From a checkpoint of a small transformer trained on Wikipedia.
Training: a variant of Muon for these matrices, 4775 steps.
Each number is 128 + 32 x the weight over its row's rms, rounded and kept within 0 to 255. Layers, rows and columns count from 0. Numbers have three digits each. The size before them is the row's rms in percent of the matrix's.

# layer 5 MLP gate, 320x128, rms 0.122, rows 24-95, columns 0-63
103:089121172161113185079149133083140133121169164192142135098185135046161134111108164128117108159119179161153131139168137108147106172109207137123150123120123113184122117130107147200132121091108158
100:128171120150173171123126085143118175140118115159103120096189113136088066114112186137129068146124138084117156122199115093135143110105125115147135143129113131121110122106109165156140070146112133
104:124164162140090149130153136095136151156083102153079148138110118067155122094188150111116166170177181154098068151126146138156097117127116098197151148104067131123131229101168103118180099120147120
097:128088182119110128110087115130203115142125103147078111103082116050121145150128130083141089103098180107138076122157134164138143201162112210122135135089168136145119114105155123167144077090119155
094:092157152168126094065173099131130211145111155129149102134147101152137089127125132149117163109141177095161093121110099144121186166150127142168142162105152058116138052167124178178099112101137039
091:097166096107129123142135156074147166180136158120142083115145090116108093080127187178159059101150136144076121152170183127150164121095110152115127122145101126156139129127145172188140161144157137
104:039114110173072124147094127128141098112165120143098119129041138123148105100160137150163087128140092118172107095133131150123125169183162106166094099105190120138102108160158148128159119121156171
107:198142185124095170070061150099149111145126136098150152151110094116090118116192148108211093113131140045066126087181190128144137112133111087136106122125165167122129182160177158127092101083104129
095:119167143120107115151130139093143114118127212078126116151111169090177143181130119201222127116049170137104193106151107153111110107108062155131122054139159124147153133177068100165104116115109137
090:120116160171143172100137069136102101110094122144181164122150131092151146176153121099127114204157143088184145110177129086171089148177132104115123110093168156181122182149124134178153077106117133
096:138113173119118090088130096120217140087107100096059159140146131144136140152124110086132133121176188092221141102103116146173153096103137067165118143146130188128145138091137188119114116092106166
096:173112133118145119117177177069101126189158114112088125106118162145158165093099158163077119130105150096139132154142209135133145150170121185144167132161164072116172129115082120144134145070088157
100:120117111160150113114122105086121075131124060050181151129127086117093106128104172125128063125154126128155123116212135155140102104149035186165089139165162166150148131167109142141132138069080166
107:171128129167192087095083067169189161132129090167105133163074167096138048164194136110127129170131158095164153168177072149149145129159154079108156168183123146119149091134127109132120119102167111
102:073106132115132156148103140144156110173170145115120109153109099133166082108177093082129205171115124133113152105143133134141154116154141119183107153135114159203148058127112148122060128131154138
096:112178135080162117089113162075121113169126176179134152160175096169145090079067105103106167113118133158168184128132128157122112107107149153177098170170066093115184157122150157117107117154125142
098:128147141181126153107073168109117110124166089121104147178175058111150122123140164145149098167154134140072091038089160188108163115092173126220074157104111133125131139118118138110140116130122132
100:121086090113159144061121078079149088165167053164149108147123172137118130109155127091113110135152168106146117126169157115178113145116103077140161204126135115135129140119135151131133075091067149
097:100116107114114093168119157131118101159027137091159163105142083113124076107143106160136081091100131111116175150082141184114123081136138144107115153095138210179178158139101063195114105158137119
098:143172191200134167090107100161156062164063126110179091095150148126112139078108091121125099094134155097090108132097151128148158146160176116136167133136135168169049099111117123090126110157117155
095:125112090161130099087170100140088098134122072127080157142082121124136092178100168078188149115144077106138157156164083106147164096074119156147052096135151089134132114101186075140159105078090135
101:132200149128120114087119139156152110184130153129077108124140112076107149158127118081141131088086135163053142155108098181143130128153175152134126112136117118106143143186167149138132210129124098
100:139152116191134126153147107123133107187123168183137071144149155083092108145147120146141092077159146121090076167142118203167119148166130118132186057120115139166131156083056132109114143112103087
089:167099134119084120169075143157177113155057067173152121093194088111128100152160134157115132119149148135145179130119124148083141104107178136056148114188153142135109142136180091170074088154190192
100:133119157154223097126096107155118180128156126131114120146044165090157071111163170106090117119046146147123132129125140123127072162080136091111107159130128152072154163125073130123088082092086070
103:121142193107167069083086107149079084091108107081126160167129171061126148137163132135160101131119121119113151113070086127148114058132137184119125151120117124139115130091062132154148128108125139
097:164144124179166170153107133076142100134138112043154111155110118091046121139150121107142119092171121142199113126132107150103133049185143171181114180111064132117085178113124153088181093129189140
102:155183155205134138156120160139135058115115083134087061127099097101147151130146111136110126162058159150136098125144092162146154095133138186107166101126154174073131148106126199181054163152136115
094:155132179155146089087045097164093138085151119153052139136157161101156115121116147112103104094172094166126138057123156066104102110064151161113117106127185094135181102111163134092200200161160192
098:101058122124184182120126161117111092168132081067153127165147076188134142121146104109104152109125141144117087107171096091165174138137124119114159074125147178127026076126133156124140067144178171
104:086096122165082119132095139145215107113116151147098183131114182145151170116101100091165163165096111098158169129128112116095174160171139118119135175150052116106107105134148128108150186123124143
094:122087161149174073148168084142100124103137102087108194152121143099138145117135111134125059099156143160137139127165114107162094133075221087152115139147114137088201234154124150182160088098142139
107:123115173074108148088136117172160143150136081151159140102098132128163134205108065135179096133147113124171115094114024135074133139109147090146086157099151136070138131099110078119116124072123153
101:116201119105159123160168155126097111105152153146118110186099155155120141133112074074108131173202193139105106154092171113130155114098150150160116109107135117130152095063127165137103165114168172
098:055125109174137138120124131164103171133079112144144187125152171111188129127152181130114171096147123144156107183118136099128115148173112094098082084112105140123065100140092144094140068094162179
098:182168145174116111122153120115094118074122086167138166152148093137116152099165101098139173134105144139117105144158155133127126146080116121169098135125147164098135114153151121097159090071122192
096:138131079154132133159128118203081118186159110099166147085124163145140143141099145122075146131092138146086145129110088073146119089145168148141145106117133152067156084118092037078147096097116135
102:115124137169131080125094176142068105193077078178185121131100167167092180128168162138182136127095087139110102158149100139085176126126099159102131209079149110095091155128169144134146131127149146
110:109127053098154139080110089098144185106195154107182166118084142115152129173127134137116120173081160081166138154131130161100127075122119145097166143167084141150144087142136190123127112089128117
099:099141127160143132146146082093149122161158111065101173126159161165125139109082089169121101141132147191130123138164120141116099162181118135090182140149144155117086106113083112093132097135101149
098:118118142182079107186152129120096090155115108089108160139108140082156146188164119097105216146169139230169124109144118149137121136119064136107117122144117107137139138159163099130157093130192143
098:146136131104124138139109148136137145100125129122171143117094083096139113080112139131144188119140102109166108123114117139168106113185078142138112119119174085138042179132121101150119078135203137
093:091112106086113119087110139156140079130115135117106088210066110142182085155094145081146079107093070159129167109083121080141134122174201096089095133097173119167133151109121109094149137120099147
095:181128205152173125104125153079145103108178106127160177167139148130143167178123110123171124225172155119116107141195107106176133141121208097107142159081101100141163092106124131129129064094121113
097:175088093159134127131099121167220160093102170134072143176184090122105146124224164129122073201140165134189130169147118145137135159187206149146107143145129124168114118179143178149128098140143122
100:106187131112145097137141091128167154154113101078142142134098113153118086139138112142116138065178124064158067107137127105101174148165178114171164120080096081167135132115147169127096107166127179
100:150139149144136119164141105168103094144134151166151178173119199066112112136162125160101073113147139162127114136133096134212070113103134141115158165174158168103088172099165175176083103195114102
106:146070109129122146115106145144117092131117118130085192154161148136108117083138098165079100071144146116036115141127138161128096129091092110113121156091207120115145108179136084145122159084068136
102:088082161121166179063076203170109127175156081151144120107079104152107137114184110166103109075160158162195155114129092130078108120120096135151115141122056130074131128136151086149115148154126112
092:142067072072092094151152126134141161164126088144097106136124177110127102126068179143126155128132116060140160129154128156106094132118148158123120153175122148137106160097151095098184106114140163
104:144131087090170120146186099107144139145138146136143155104147108155093137142090120142106118150107141187091097161179138110117065167119084128205156104185164153069110150164161109131112099193205093
104:110103159081173111120115113101187100117133105115096160120112120087146173160110114108105111167068086095111079129158171151151143099176130115115142113156140090146126117098115103145150119142147119
108:087113147085114145136186104088108145136113163159135201172104073077135202159215131160128093151129158087099152114196073132121109082099063071082108095154146122157160092135179098116120116149092126
104:118137119147142138117157122159185111091132175126160122128093210110100096179147130197086098090087113129180162112142172088117196123138108124111113091181251138156202138144135124149120075097177120
099:113155089131162022119098179115127147099167130137132077155140161114158145117134097162152051098116167100107147133093119142125057121153162127124164141114137122138082100159099104211077184104109180
089:144125189154157131153116106096098111083072173087064093157170129142099132139121128143149152078138066131139144111127147105087139089138124136128107137115151179141055120144128120124191128151110181
105:096111110126129117120112122107173129120162096049157152132142096098097110083074115081135144157139139173135129139158155123153089174083123163110112179099105132123107093099144147130118062117153092
093:145085145168102091164123153132147129123105120130137113093118126094132140121227178146116075141128199143129148142103139094150124098090074106086184144140077134061140137109145112136192134159140122
101:142171135162129130073101127117156163144125147129208152123121144123105126133125158101152139117134148119123120161149164129136067102111112090094128149136143108146098156138123153108149087125081138
101:113122096149134115140188155178152124117132120145091170103136105112069133102136131143109106142169122146219133115160070153132138128122130109140162085071157100166090136170144121209121099100145129
096:108116053118153157129140149072143096121120197171128199117092096174173097087132129095157147130201195081100158088123178171143192114142124140121175067093116084108187125152144145147125117143147084
100:098183153156065136186094150152139112061127136182115126134110156148096087080130177135123155063096088087154109146110146150146145095128085155132092139108138101114173153153093092148136098098079142
104:188162103090110138139116136138097139204136134160109089165131143129114072183180110161146103153155187100109143091144067111187186108149109197148136134114142108105152095051124167071103081151124051
101:125144145143163091112085123141112143143165120088087145168152161125150087118145111110168138133171115148141143181133103100149081093148124091127153132156083166109124136194157137053128118141109168
095:163109144126172154134119126104125156067088167135121086145107111119154099146130119131097064172119164105135151133123131178119152163113136150106173186100119121171151089134141090135116100124068155
099:132148155137144162190110097132112133165139092153144145094099137153147122158176119220126073095095118124104132191118192163096111151196217140084172096116142174102084122147141134134089097131115123
103:156152114174074099111069146107156089104169155134127157160198091118113126072146125125160084178151143175129133084167188130122131151150118132118122152110099153128194132103151133172160133141150208
101:099148179135128089154113122144138069149155136078109116142131136115110061161138160103159092119074086103136109182157165169132073152115027076095132113120170154088096119202034129120118127083116152
097:117146169115122056086115097127183136120177154078180164116169120074136108148191120099168094066125112109130124141128149109143101116092156109167100143139167176127241143080108128116137149185151178
103:072146118128175104093065082167112071163153162144182115171097140158144188100141131149180165157149135108101178106148130126160123119107152126123130174078119135115090067154161062122174108081097154
100:088179129086177131110158163122163128154077122129164124146168189124047109077150072174136114108152120115120101178242169147165098119185121141111076106091170108127128182145128149159167187153157106
102:127108205119154091108119076107102173086123144110114081176135155127104129171062120145086111131111131115097060119029107122142123093081118114115129164184101108123144175154196124146111111090116148
# layer 5 MLP up, 320x128, rms 0.122, rows 24-94, columns 0-63
098:111096119172107095132136181105133108117091171144163135069142146104150134157097131167057138157116136119103054110148180102170158076186135167134184100100132141149069142135182099140073180083092081
105:130126134134103168090128148079103148151102159098081164094083110094070113167139099146085106065133102096150067197158089103076150114147136093145166143114158132112114128134089108107150125079119101
100:094142100127097144097129172130116118120160156117127056182145176140123152148147110162121139140034123128128157083172122151104141161135133063129095055145152113112110107110045125074124082180070057
097:083123071114103128140119154107164068180113133121130106141134135149116078151074119079090180084132124126117147128197087123134192091166127155111112154156145159178183122147066106145076108175077071
100:125098153161135084130208168125145153038112118119130142131142151122153132203150111074123082149195113098112132188068118136135124138111116148133141208095134076181078147117112183116094085130076122
094:100097145130176151081105134160126103094164094112150134153109054128178107205122110146047124069131099145179075138135145109132148130119137127117060093156102163071126087124156159119154192119105114
106:102130117116146127135181116092170123163088108142184111120139163168079092129186151128126092127219074130114144088076090125072157123098127169103106114111136139156116137144115142113100121118169144
096:132139176117119094118110173162094056137049118108169084099105174109101096146115149123173148134142154154066100066163096137080146071101126103134129114090129129139190093126096118134108096155174108
100:061116183110114138079161133154131137077183155136143171131144163091144080074173153166121139123107174115112131144106098153057123151192106134123164156103104112152136149062131110043068190165112123
093:068170144147128145095126176141120098112199088124141103128127126152155098101145147101097128159093110162119147143146201071106058132141151129095119178129135114107160137163116118187114188174088175
103:059103112094100088108150139141142114098183135082088032169110094128126089055095150107124099111090156156056147130130033117074118084062126069160099127109142153152164126167077112117117093166068145
100:115137166149134119155090136165093087105128228182127119123112138103135112153127117089128126164106179100116073136177185127083116078128109108117116162124105100140140083119089113164079129142146182
099:122130142139137132119143172175128210173077117170145140137087162161077137098115104132063128145100122133166114177129167162140076097164125140129081123166166154180139125138130166085109058109128156
107:098140110132124073124162119118144148129114127089124133174081148113112098077129153077082133192121146166209128121142122110151155088085111100112068132126104158161149172151062121088105164141129134
099:119105150101138086106132126098109139133079109094135140148139125157105134155112114180107145079070116115066150205128089101080126115132153108168127122100118183127077186238169122127152174125160133
103:128128188079112136126085130113178209127103144079169112115190147128103089140178190124085126204110126135118108153141118142168133104150171106119112111130136120248116091117132102115165124127131116
090:126148154097150100158138090127138116151135172143124141165116144167154144100130075173157109117153083129076102119151102082166143101120163187125127155059214130100057144107118171134109113157160099
096:146137099086119165107125143158131172119122080172173106163100129116117105117124189124148104108121083177177115092141116065135149083173111169125120088115088135123140099123110164128076151166156087
097:103164103128142142117125097163142094136089137133117160216147152156136178139134200164097178089142145165117164160136133129154128063115107059075201082116142114085121134120127114159171141094138053
104:217126136121098101171078163130134058118082136114208148136102172135138076089113099070109184130076150165108105100184131119110114147113116139146147151073170160078085159094159137127159108126119143
096:127092178106182077073147137069211149163106110083139110099180082120135169132122094152126123131127168132107105145102163147093100111111158089109113177136121105102141115116144119051153129129150127
101:173113180117135142153086159156136160134164113131155175106103174102127149142137127155113101119118157080060134144133180152137132178130207176159115143122137163123172110210174136046191166158097150
093:085192050114117197124140121171146100161066156156140160124153127100114076090128104122148112101094139136132131169144178114135122153131134168110114098196077140132145140151159135151095105144100149
087:127214196097248120074133125093188111123119135144088117089123159149142150123161142140113137092152093141134180165166128164172114090103122109106141167130154114091103160165135094126180157098121124
098:020142037181162115080118120160123106146105148165134160156150084148060114167132148178137138135145115116121102124162094082115137167113162124104139102117147171119091108143167144201115190149133133
101:144169143150134149129194135073161170125095142167159174158132154145179117132104090110084110137096185139115069161218069114107121059165142149132137131159092129181146127155091196140086056107116118
107:148136136149119168116104072096145125139118096087147086207127167148129131155122036098124170115133174085118140138204134089121120111126108124143162127108194128164114122150161173115136127123117133
098:125121142141149124122110079088123124097152083084134119202149084099097112131119123095161171090079129167145121163130149116142122114130183095197076121119133124082146070129085184153134075103144151
095:152109149125081119122110078183115094162150161090103157119203117162146111068201150092136122123177073119150135079127139183138180128119151167043132087098115087111111115159138146136162228125079120
104:118164163162169148119158156071109083127170128123054140191180205130124153112190142092130138212136099178150127142137070134138130070149117133131128094141107118091122175106107150139093099125109121
102:122115176121110160172156166118201150111090166099133078116153111103142069072147117127163088126120169109117129087208093131110124113172078135107126156156166214139149142117108193092072125146120149
098:104098153147159117133154110141101131116137162104121188140102056113078109119124110141151148132138121000129198081084105148075141105180126146149107138119106056160210132166144135107121164065157145
104:142105079159097178155170107136151047130152191150093151136091115128142158095057102086118158116196100119170151169115184099161125176140152132103134132112095139124158184117185149160114123154155164
098:123146124161114144130146107101101127186168101127085146167198118084143102102097134133080160111165129128105144124084107148138127107026119110115102079158174163098059101082101100102140074065120138
094:122123110146090216189164191081116104101108149132156106157159111129152130158115144117134090092140124099134131140174178052116080123088127098086135137170148164146181129200145106088119075136075187
103:111171188162140131083131174105154147117093132099169123128131121178092146119139078187105153130121156138168115119116127100074122115099105116149148106106138182080121170136156080177104054146143110
093:157118127113175084129116035105106105173195090069130161130100078092089169106187143090120087141177120109079176133167111117118137113128091117080161126145106142185074121115114180134105164058111183
103:187090110094146140118119145232114154122142190134135144141181158084162111115134102116122126091128132159121111103175110102122091196098156128148150096090140163163064149158105149145100154140104147
101:133177124131118172135104118064112051132143166152126125109150150141095105121111134125129046092094172083151160200107141102098112110144098153131163072070176075110140089103140157092100137130114087
099:174127091117145059111083150155113164143124151131136207065121106101088126194115133096135068103115160143122174123146121024149094136144121149048115126213154090139114076127116118130163106141022122
106:087151165150093153117151166115193125153130064114073168125000081168127133131115144137126137137138128071129018163102127106089072132170097114135106163089100102131130181122157123068147124102183137
094:125085129114141138126094096131087121079150145186130162126115153169158138138085147079119087208132129136161107085149135142109162120125134136105143155087038124130092093099179126059159175128113125
100:168136098113129128073127150164123116129103108186117144091080121100106128083147132086084095124146124080165099061088160152144125156155082076146102147078132127131200123068175154189148144131138155
097:150122159141144139135132041067118143201168091140197168145200162134152145128120118119154141105109131061083127105129113105103137119090120122167107178104143173104082108138068123115104147137154118
099:079131130144165148104151114181103141120166125130090157143136082136151151085178121150132105116144072122121138154112129108066144122202104079138191138141107131133150049121123160034124155090190065
107:088134163157144150127163118106136133119162139074126080065131136064132121080088236095165120139096131156088132137130176080138125136183091184144143092121127142128087121164098085120147103184158093
106:136120116130126116078126099151141206131152171106091147185107116125174195134148116129114118137104152085119141148116118124134171148127091123075144086144129136193122161160102088112092141135160133
099:109087153145159116144105088099124190119120084169121194109146157148097112127137148120183157147098119135117218159136121112126076108121153091134109166146114123068089093090082147149161105160185154
103:142121155143088129154187147147094106113137115078048181087160145165117084138109169122103117081100128077124158142171137134151160083082170153122137110121149115175158113222106119108099127127068097
096:149162180159104178100086103086130119112127176153099096099144145139144206127168139110151108091153146088124144127164148097072147157132213141121136113111149111160218153065147064181151126186129111
105:146139104153122114077117125154151149165089032160103113081144198084116155154105152098123159088145110159086138121127100163105176161165166153131129096094106062101116112170155157074155171137137131
102:143104121154115066138132153180125126137115094167139165105157155188123189091082155079107130124162143156147144046159176096167178161129148152091207121165090084157158137192143089120170131137096147
106:159096137071174076100114103098085106137119130148099158165168177130132121059163125175101104139127143095106135153100112151116119206116166158096143065090119150131132167127156109180162150117201162
104:154076123093097106128156088086139151102197106091118177163115118100172130095130139188121205100161143103069210109140126066129119138128090137117155151083120131072151112145139084132103101123117081
095:140158129078172093138153132105149076149173106130099162105129141073165109146127105172149186094122157140178217093110111145078159134132127066158133051104178096090125144117124127090098189126145130
093:070121171116127107138116144089106119134137118114188178116082101136138157145183139086152127234130192149115076172125192182124148113084112157112129141075125072163101133070058143168059107150097118
097:189119149113175139138112132096129176127103170132100159115134107066151069152171134151088126121110082076117118174145114135176181132117150138083103111158150120129080053087157176144078160133093096
093:120138112125177139101144098127137167126138089174127074107117105164122135144096107114155154153105080139123102144108158171126175152133129144203145102078164104143136107144125089089126158126204113
098:077118121092111170129087109128067095132090063153106107101115134192134175148151103133128132238111115106155099112180101096146154107104139200146090118078107114095129142157153114135105205116125132
102:117158072086111122066184121100098169112145155114106156110085123115159119131122169141074119093158116142073121172200137102157134110202117147089116106072141116120151122120148121162057190151098131
099:110171142115133123125160136103173147090180134106132120095127139093055157066160077110099210100079108153109107158142118088139138094111062145159103173124145123150095117144107109195147128130095114
097:096151132081148120108159134123101108149153102112124201085149127132150115176117137155144152177176126115147140180099121134124137087117073120109180104152109160157150166113126119159145117113164165
104:143084133136106181133137121119102168153107161114139122180138122182037109172096156080103163119156083154078154124174162154130098157162127155135060122207139138149124092122166208109122122145135164
109:153139120139155101125146169181129099124094170071193066151133107091166102150169145109107137111155085152144142137143134097143136146164152118100098162145070180118141146151178112097129150163073076
098:159111123148133062174115126071178137112139146093165140139153130095150087119137121115104107122118117170130108079108106116196104179100163139162129082178073168091101171116109119192106105111131132
095:146147138121202098168138098125142108085154165122153173122144106097155171101116110104138123135148122167100115198171178124165119139087146136147135109149087106163169104136105090149144159171147117
105:086148112120144116147161173132118193115132167141160138160148141136177080156110129127114138133165079137148134149124073145127142085124157132114154103194169133096088139111114099103137122189175089
099:129169137136125141138107108103106157041121085121129129098163118154045099100178086146151064140131131126152094123138087122121086098114158145150025107116114113118180090130129121157098135109167184
100:097126132161149147170120100142118142084194135092091176136104134095087205179148132157106125109128148196097105173123136115134135131127122099176108114171114116073150109119071146104086151082108122
100:069083146135100146091154119175130146134093132122160124105091113171137180131111107153097153115139128149089177131178117200077134138140112149149126138066129118116114157084164134092151143148093084
100:168141124064139118141150091118154064120130131098142115120163073098120169146176137157134074089149121165148052115126065123163167098115122139154127178150144124100081128075122143119093136105187101
# layer 5 MLP down (transposed), 320x128, rms 0.11, rows 24-94, columns 0-63
100:151099150111134133122092168128083130119182109128172147089194119091181119115119141175143135051112151134141141065067137121141151104164110141117072142084114122171194139114162097099156095114164074
099:090089132114130148144158090085155157109166114105175099153104111095170106129132179142124126142091133072142120119083177172151185120151087137104130104142116151135076053144153088133131119140119157
098:166138115123214106147162109172094110109098136157105091181144124087083108117106156082129117115144096076173152163093089117120177111150099086170125178164138122147166099113176106187134168124127130
095:173101125188144102118150142119079142120135126077126133130098193144176182056138117189137106078108134179126099120154172102103102087104106094134149143061092151123082104127121112151135150166151079
101:139133126131114106129128129124120159101119124083110118166073132150116105138141075157074128119153115164173155104114151124092170159166086102214145148082153048095100161118101126126119118050114085
091:087123149135123114142082108126138150117113106151141160119183154088139215129117137107145133140168119184082144082107176085129023084116133168111085183108078129174120202138117096106077077130141086
105:186108130078114157139107148063054165091167087176158109116097176183127112156108136155109101140230080157118120101095120084131086105104111135100182109079150148167179084085094090187138147081115056
098:146129121128170109208129095146150126047105100172112097165108141206106182063104162109119137130122173125101124117105133152128128171153132190120103088087113054115161124126114131152151061143108157
100:143129188087165119137087128064153093145170091092146144168123099130159104128121123107100059132100126091150104152105164124080127086127135101118132118107121098137138127154182126157084226116111157
097:167127134088066141176082099181103105111117085079126099080118154114098098151095196155156161120166134150122146109157105180159143080093105069120141087124127149174123170129140102108106155101157126
102:141172120104130098154072079106160068066094093132055149089109112120090112131085173122164136080121160128138072146134155090123124117130094062164163149130132165125165160092138125119168122110112126
103:148142160075091107133143086119122131093160083125122145191117147140154169098125138162075129169109093102189203071161120118129145147141097175120145110084146121067165065132182093096110092194136131
096:160138155138101083191119140123158159136111206156150132142128162177151064083156156137132135138138131167075071105144135104071105165072122106029079158128134142112135100114140137137109140102125163
105:095121126099163137141098094136164076158238086082193095168112115113150144145156124090136181113122118164099126084110134144066091086091150120117132114121126111094170159138145151127129124120072101
103:125143135118173135148172123123125082130186178072074155108131057123090050104132113111115130105109098121115098106180108103095200127104163150114117171142119197180120091120160122152177175173137159
097:145069169109134097107108133106107180127134144088152160097116160107140122158150083132100110052166137100134123155136146161135144117122147179156129138083133081185089135135131120069092193171135144
096:082083140126141123219126105150200106192148144120181156165111106077099142096126152143125131126145050110156094127129097108094181140124154125114118117135082163100092154168159142126121154141144128
099:130120170149131151097080175117129178102166172096122117117152128119167129097181129116123139105076145101095092144114127120045130163112144117147141107113049116113191101070088134146148139100153091
098:151150111119122064160137117155114124109141138097113149169130128066129098149149120070113121147141073058094130181138151147106074079071115176089139086151128068208180126101150179116210138154196160
104:163134125115133115157132128115171128104153125106123128162103097172090080125081088130101114129192217159135145104094156117129147163118144100120114122150080093083145133126141150151130087157230139
098:146105110147170124093066109161173101179147125075147141099121101146182110124143178161180149112110122141101138128076165075212171131175102135120110152132094181060150088099162109121141117122137160
103:174112105170185130159157178110108085130154036109169196161115113140137148160106120120094129164118092118120210153122134144121113135142154082130130110152142122161145143110138079064116157094049152
100:134164106056124122120120141107138197201152120101139133140117169156129155127121089138079092083103089133067133099157140160128096119079194143137107191120093141107153101096064128133151134165155128
092:122089135159127090102139098118155078142154131126085102141096083141138108198113155145121152192136086117115151123095124174088147103141149143100157146161169156157160105048146152137097060160140203
100:142115091118190061110156116156115114171140096096151078112103169125196092112185122107107064128117158138095178164152093188101128111138076140144183161102129145140150145165071115074133107097128093
102:101159087090111194152143154085149134162140107107139082123137104140077140113141115137156092171103103132121143178178096131190116146144131062131130109165148087122159148170149158135153130145146108
105:119129117099139120060167159146119069127094091078141122091203084127143156135168078140105110119125140069105117131110133152163138119137133080178160164141137120154141198088122173131103120071047152
102:165142139145130079167172165112128105125103132122192201128095119165106152140147135160044126193166126126224167121153136147102175126121150167131123139151211148177122090127096140098119108162102104
096:106157154151081075132181137109096222095108165134119092156091083043149159154077101097187141195068151117131169161093130170109122109145128128143130133138105152109145159130095083134105110116129125
106:125151117222152185115161116101095089071106102119103157152164046167122134164112180128092183107098100099137144084194109175199166112117116061116152118129122168163103137106120105122131117124200150
103:114119130129064102174185148100089185055135090093111143205150126152123164120130074141089104124118118140131111165142120108078178059135127112111153139183138082080109096060165100160136111096102130
096:163152066084097135064103150147079150100106140118119150140146146136124126106082151114177108086127089091173140123170137200128181127131156118171075109110098170146163177182050077086128178082139069
096:088130131145093090102165142135116114160114106136165076168122188075130117119106121100126074093124136170111108068068058103080137117063116142091100162095141092166110091141118124111103126079080099
099:134147131129125117105095157162122145141131121128081133113167173242072108128025171076107138124135173140097135094118125140125167090175070151168145124147162148173109076136062116116098127137153124
097:083151129123140114089135157126124135134109153086174097204169073168095169130080083112108133130143127118153102130128175146123164049123150166127095154053151106126138235129063119125097157105160110
102:140141134145130132139139107068125110046105137099145152099115169193106182129144119148111112120086080183135117137104208134130180116158130129128148131107104119129142102101148127141126108144124111
095:109104170095107154144156143095123199124093137111129111123183149162142102193106105090126141097096077141161065152092172107085146135115143095185136151124136129091141099171132103094171070141184147
106:126064168129104105102096127131113074115107149157128121097183136122128113130158147093138117112178163060087128134147139122138172132115104100042109150150058094074151148092099151126107113161159131
103:204122073118110166124109139144127121156142164140156107164162125140114159135160135088135124173179116137154176135169088132096107129101143123127109141134161115228164101153141206152107178133102151
100:163142130136111174083053110103128140099046149212107145176111112150133077096097124105109149121106160099124109113131131145055114163128107117162124079127124100122150098131162127144119129157161141
103:169166114116076130079090113159153136084100154151160145104129095086084143165120173152110110183117157161154127158085089138059120121132090111177135146160117249124103158073133075152060075124122142
099:107133176109114128150122155164166159223071094089123070139138111097115164122106151175202173100134115103089147079158106147099116149075091092161161092187132107148125114130190173174101148092122159
099:236124061102120119147082115169139093120114118128101161092144106096114141161086122126111100119124108147113137132134098118213167065155188138125132143158146178119052130051092096145148168131110106
098:181108186140084211167141113130163105139150115149152142151192135114075085105157144116120147145144159152196136146104205107129107193067154122119119093122100157111108141065103138152092114108126114
101:134135142084091119133109134114082117098154093172167135144168100142113104108101162122128178160167175123124109099159141166066115097132155066071164120143096140105165086093164130166148110130106177
107:135156121107112163104170125087162138106136128144126024114185154162099139109146204155183091171066131160136163147122139082112151154167104166103087097143076181149178123154150156133150129132122182
099:151124163129133170176113084112134110119172120131054076114147112106174107151124126141146142173149174090112127200182138057117177143132091134101146158177126063048102102099142109157188156106145092
102:142066097131137062151083182130117118139112146082114195130119077137159116154173150110094147053094187056091076097059141095096110159066129118086123184125089094102169157156185118176137125088100159
103:112136122127128154098123149124150074166152059155150149148128122161172178118138151126122104103178106138195121102133096130166069134072134167159113126126109080120101104144137107081170131120095149
096:104081097167096098141133133154142194108135134102104129118100168126112155132107130125135143122117194136160130122080052180150141099186137123137184060125184169149074151144136191144086106101107182
101:122119138097149113116110161054078160126123184177117194100154105150102115173150154122122146175099091135195105104028146156147062071155155105131117165194153156108121158123151125110103147161160107
099:180088149065110099136088108123115103088104084161160158156088164113099086128106152184072195106134112113067101125110105115098169173147149085098077087113085129064110016118129139177115081084155106
107:138166097167168172131084066160154147084138110123136050179118091133172163166175150136114135172103078135190137124136118153112156162135092078159076110134152152151113125109120146099071129106118112
104:102136103148068151119069183097081115137112112213115098140090113099158179127113123139104054062095095110106114099082103193148065107155179124125126134078086113163096115096067112085115118133137134
099:134098172130065145105142191128152186134136127112125131101153114194138145116101107124117132193070118127106127219093158132100095108175153147144128216211117180150137162114123144107133142137162137
090:164155126126183105155208119114151193102075146128130096138096160141146097176118093105122146123148090099105143106112129060142103120177121079089166128146107093111169189125148058124134117102121131
106:129136114142182125157084142099111131156139159138171119132123087106118173106107139107159115188091130150132133102122126119133103144121065146106177146139115143114072115145081117138142092096093134
093:102170120109127161124108082185082067144157169123068152093147139108153191124129094100132150123124134149117108101137092163065142129125132154118079162162156132189125163142149164102136086137097151
100:113120147086134126075083173099086075166121194127174160131075151096169142126136175166174160139126202116125169136120121124113111110122126145095121093126066156135094126174130124157110161105125218
103:142065148135110108148117093079093184117130144134109144134101105094123122133159095134142125130151129183146190097125093129060105103116149094081122109107104116092148095134111161123133133091136072
097:122144148101142137132123123154091127148056149131100141151073070170145165126156148094092099158111154073189163099134161140138122202188164146147118106081088148175161119139178119088136112149171109
093:070113142110148143143117149172128106152140150121186107136179131091111099150118124110148096100106101108180126133139067106160164131079162121171078181114149114140140130127112143150147195085107146
106:083089203146102121079111102141077120065122130163171113104120105170143087141098059066126073103111150065123121139066180095114070106079117108127134145092104083126113152164125086171165126133158113
104:139189144149132132099119146106117140080119151117170118090130089197117112091106117103113125159115125130175151131105154101100082128088155182155138101146142099141121046150128134148108140077167138
095:117110121095155096105144141094150115157158177154134153118137145117156123116162119116139149072091138116087147172118134182128108091097105127165142127092131135147134125106138230068152118166085225
098:152112076121105176139090128118085143148118086104117125134133152084135135088093171138183118165156116144138121155092110161111145093077154151164176147094151140118077173125127124080113109086072187
101:109158119102138113131078092141151071106103113099123090178141143090113156110122184158154135158153141190108116167104111066138120132083118146085154142167078143081139141096133132198187116062137178
097:086154137122122094152166184106073041216128151137134095114119057085129139127091164114172165141133135145138126148088131155113141148169089095088163108155134130148105157135117106049113089140113106
097:115118059134118149081118167174101202125139164127093080153136171068169091126173122098191164075132079128167172156162141111166109155115094154126157120131092130202158072106108105131128137147157152
102:118072092119209120148163097181088142121152146090090097143123150158163146123112229156081153092131099148121152105120171150184124102147161137160074143104132088093127103162169116156104136128172127
100:078120100126135133095145159161113123098143160145131129192150146101099126070148125077121088133074112120082113108152156145136050121115073151092079153122120127230126179160128080144131198171099129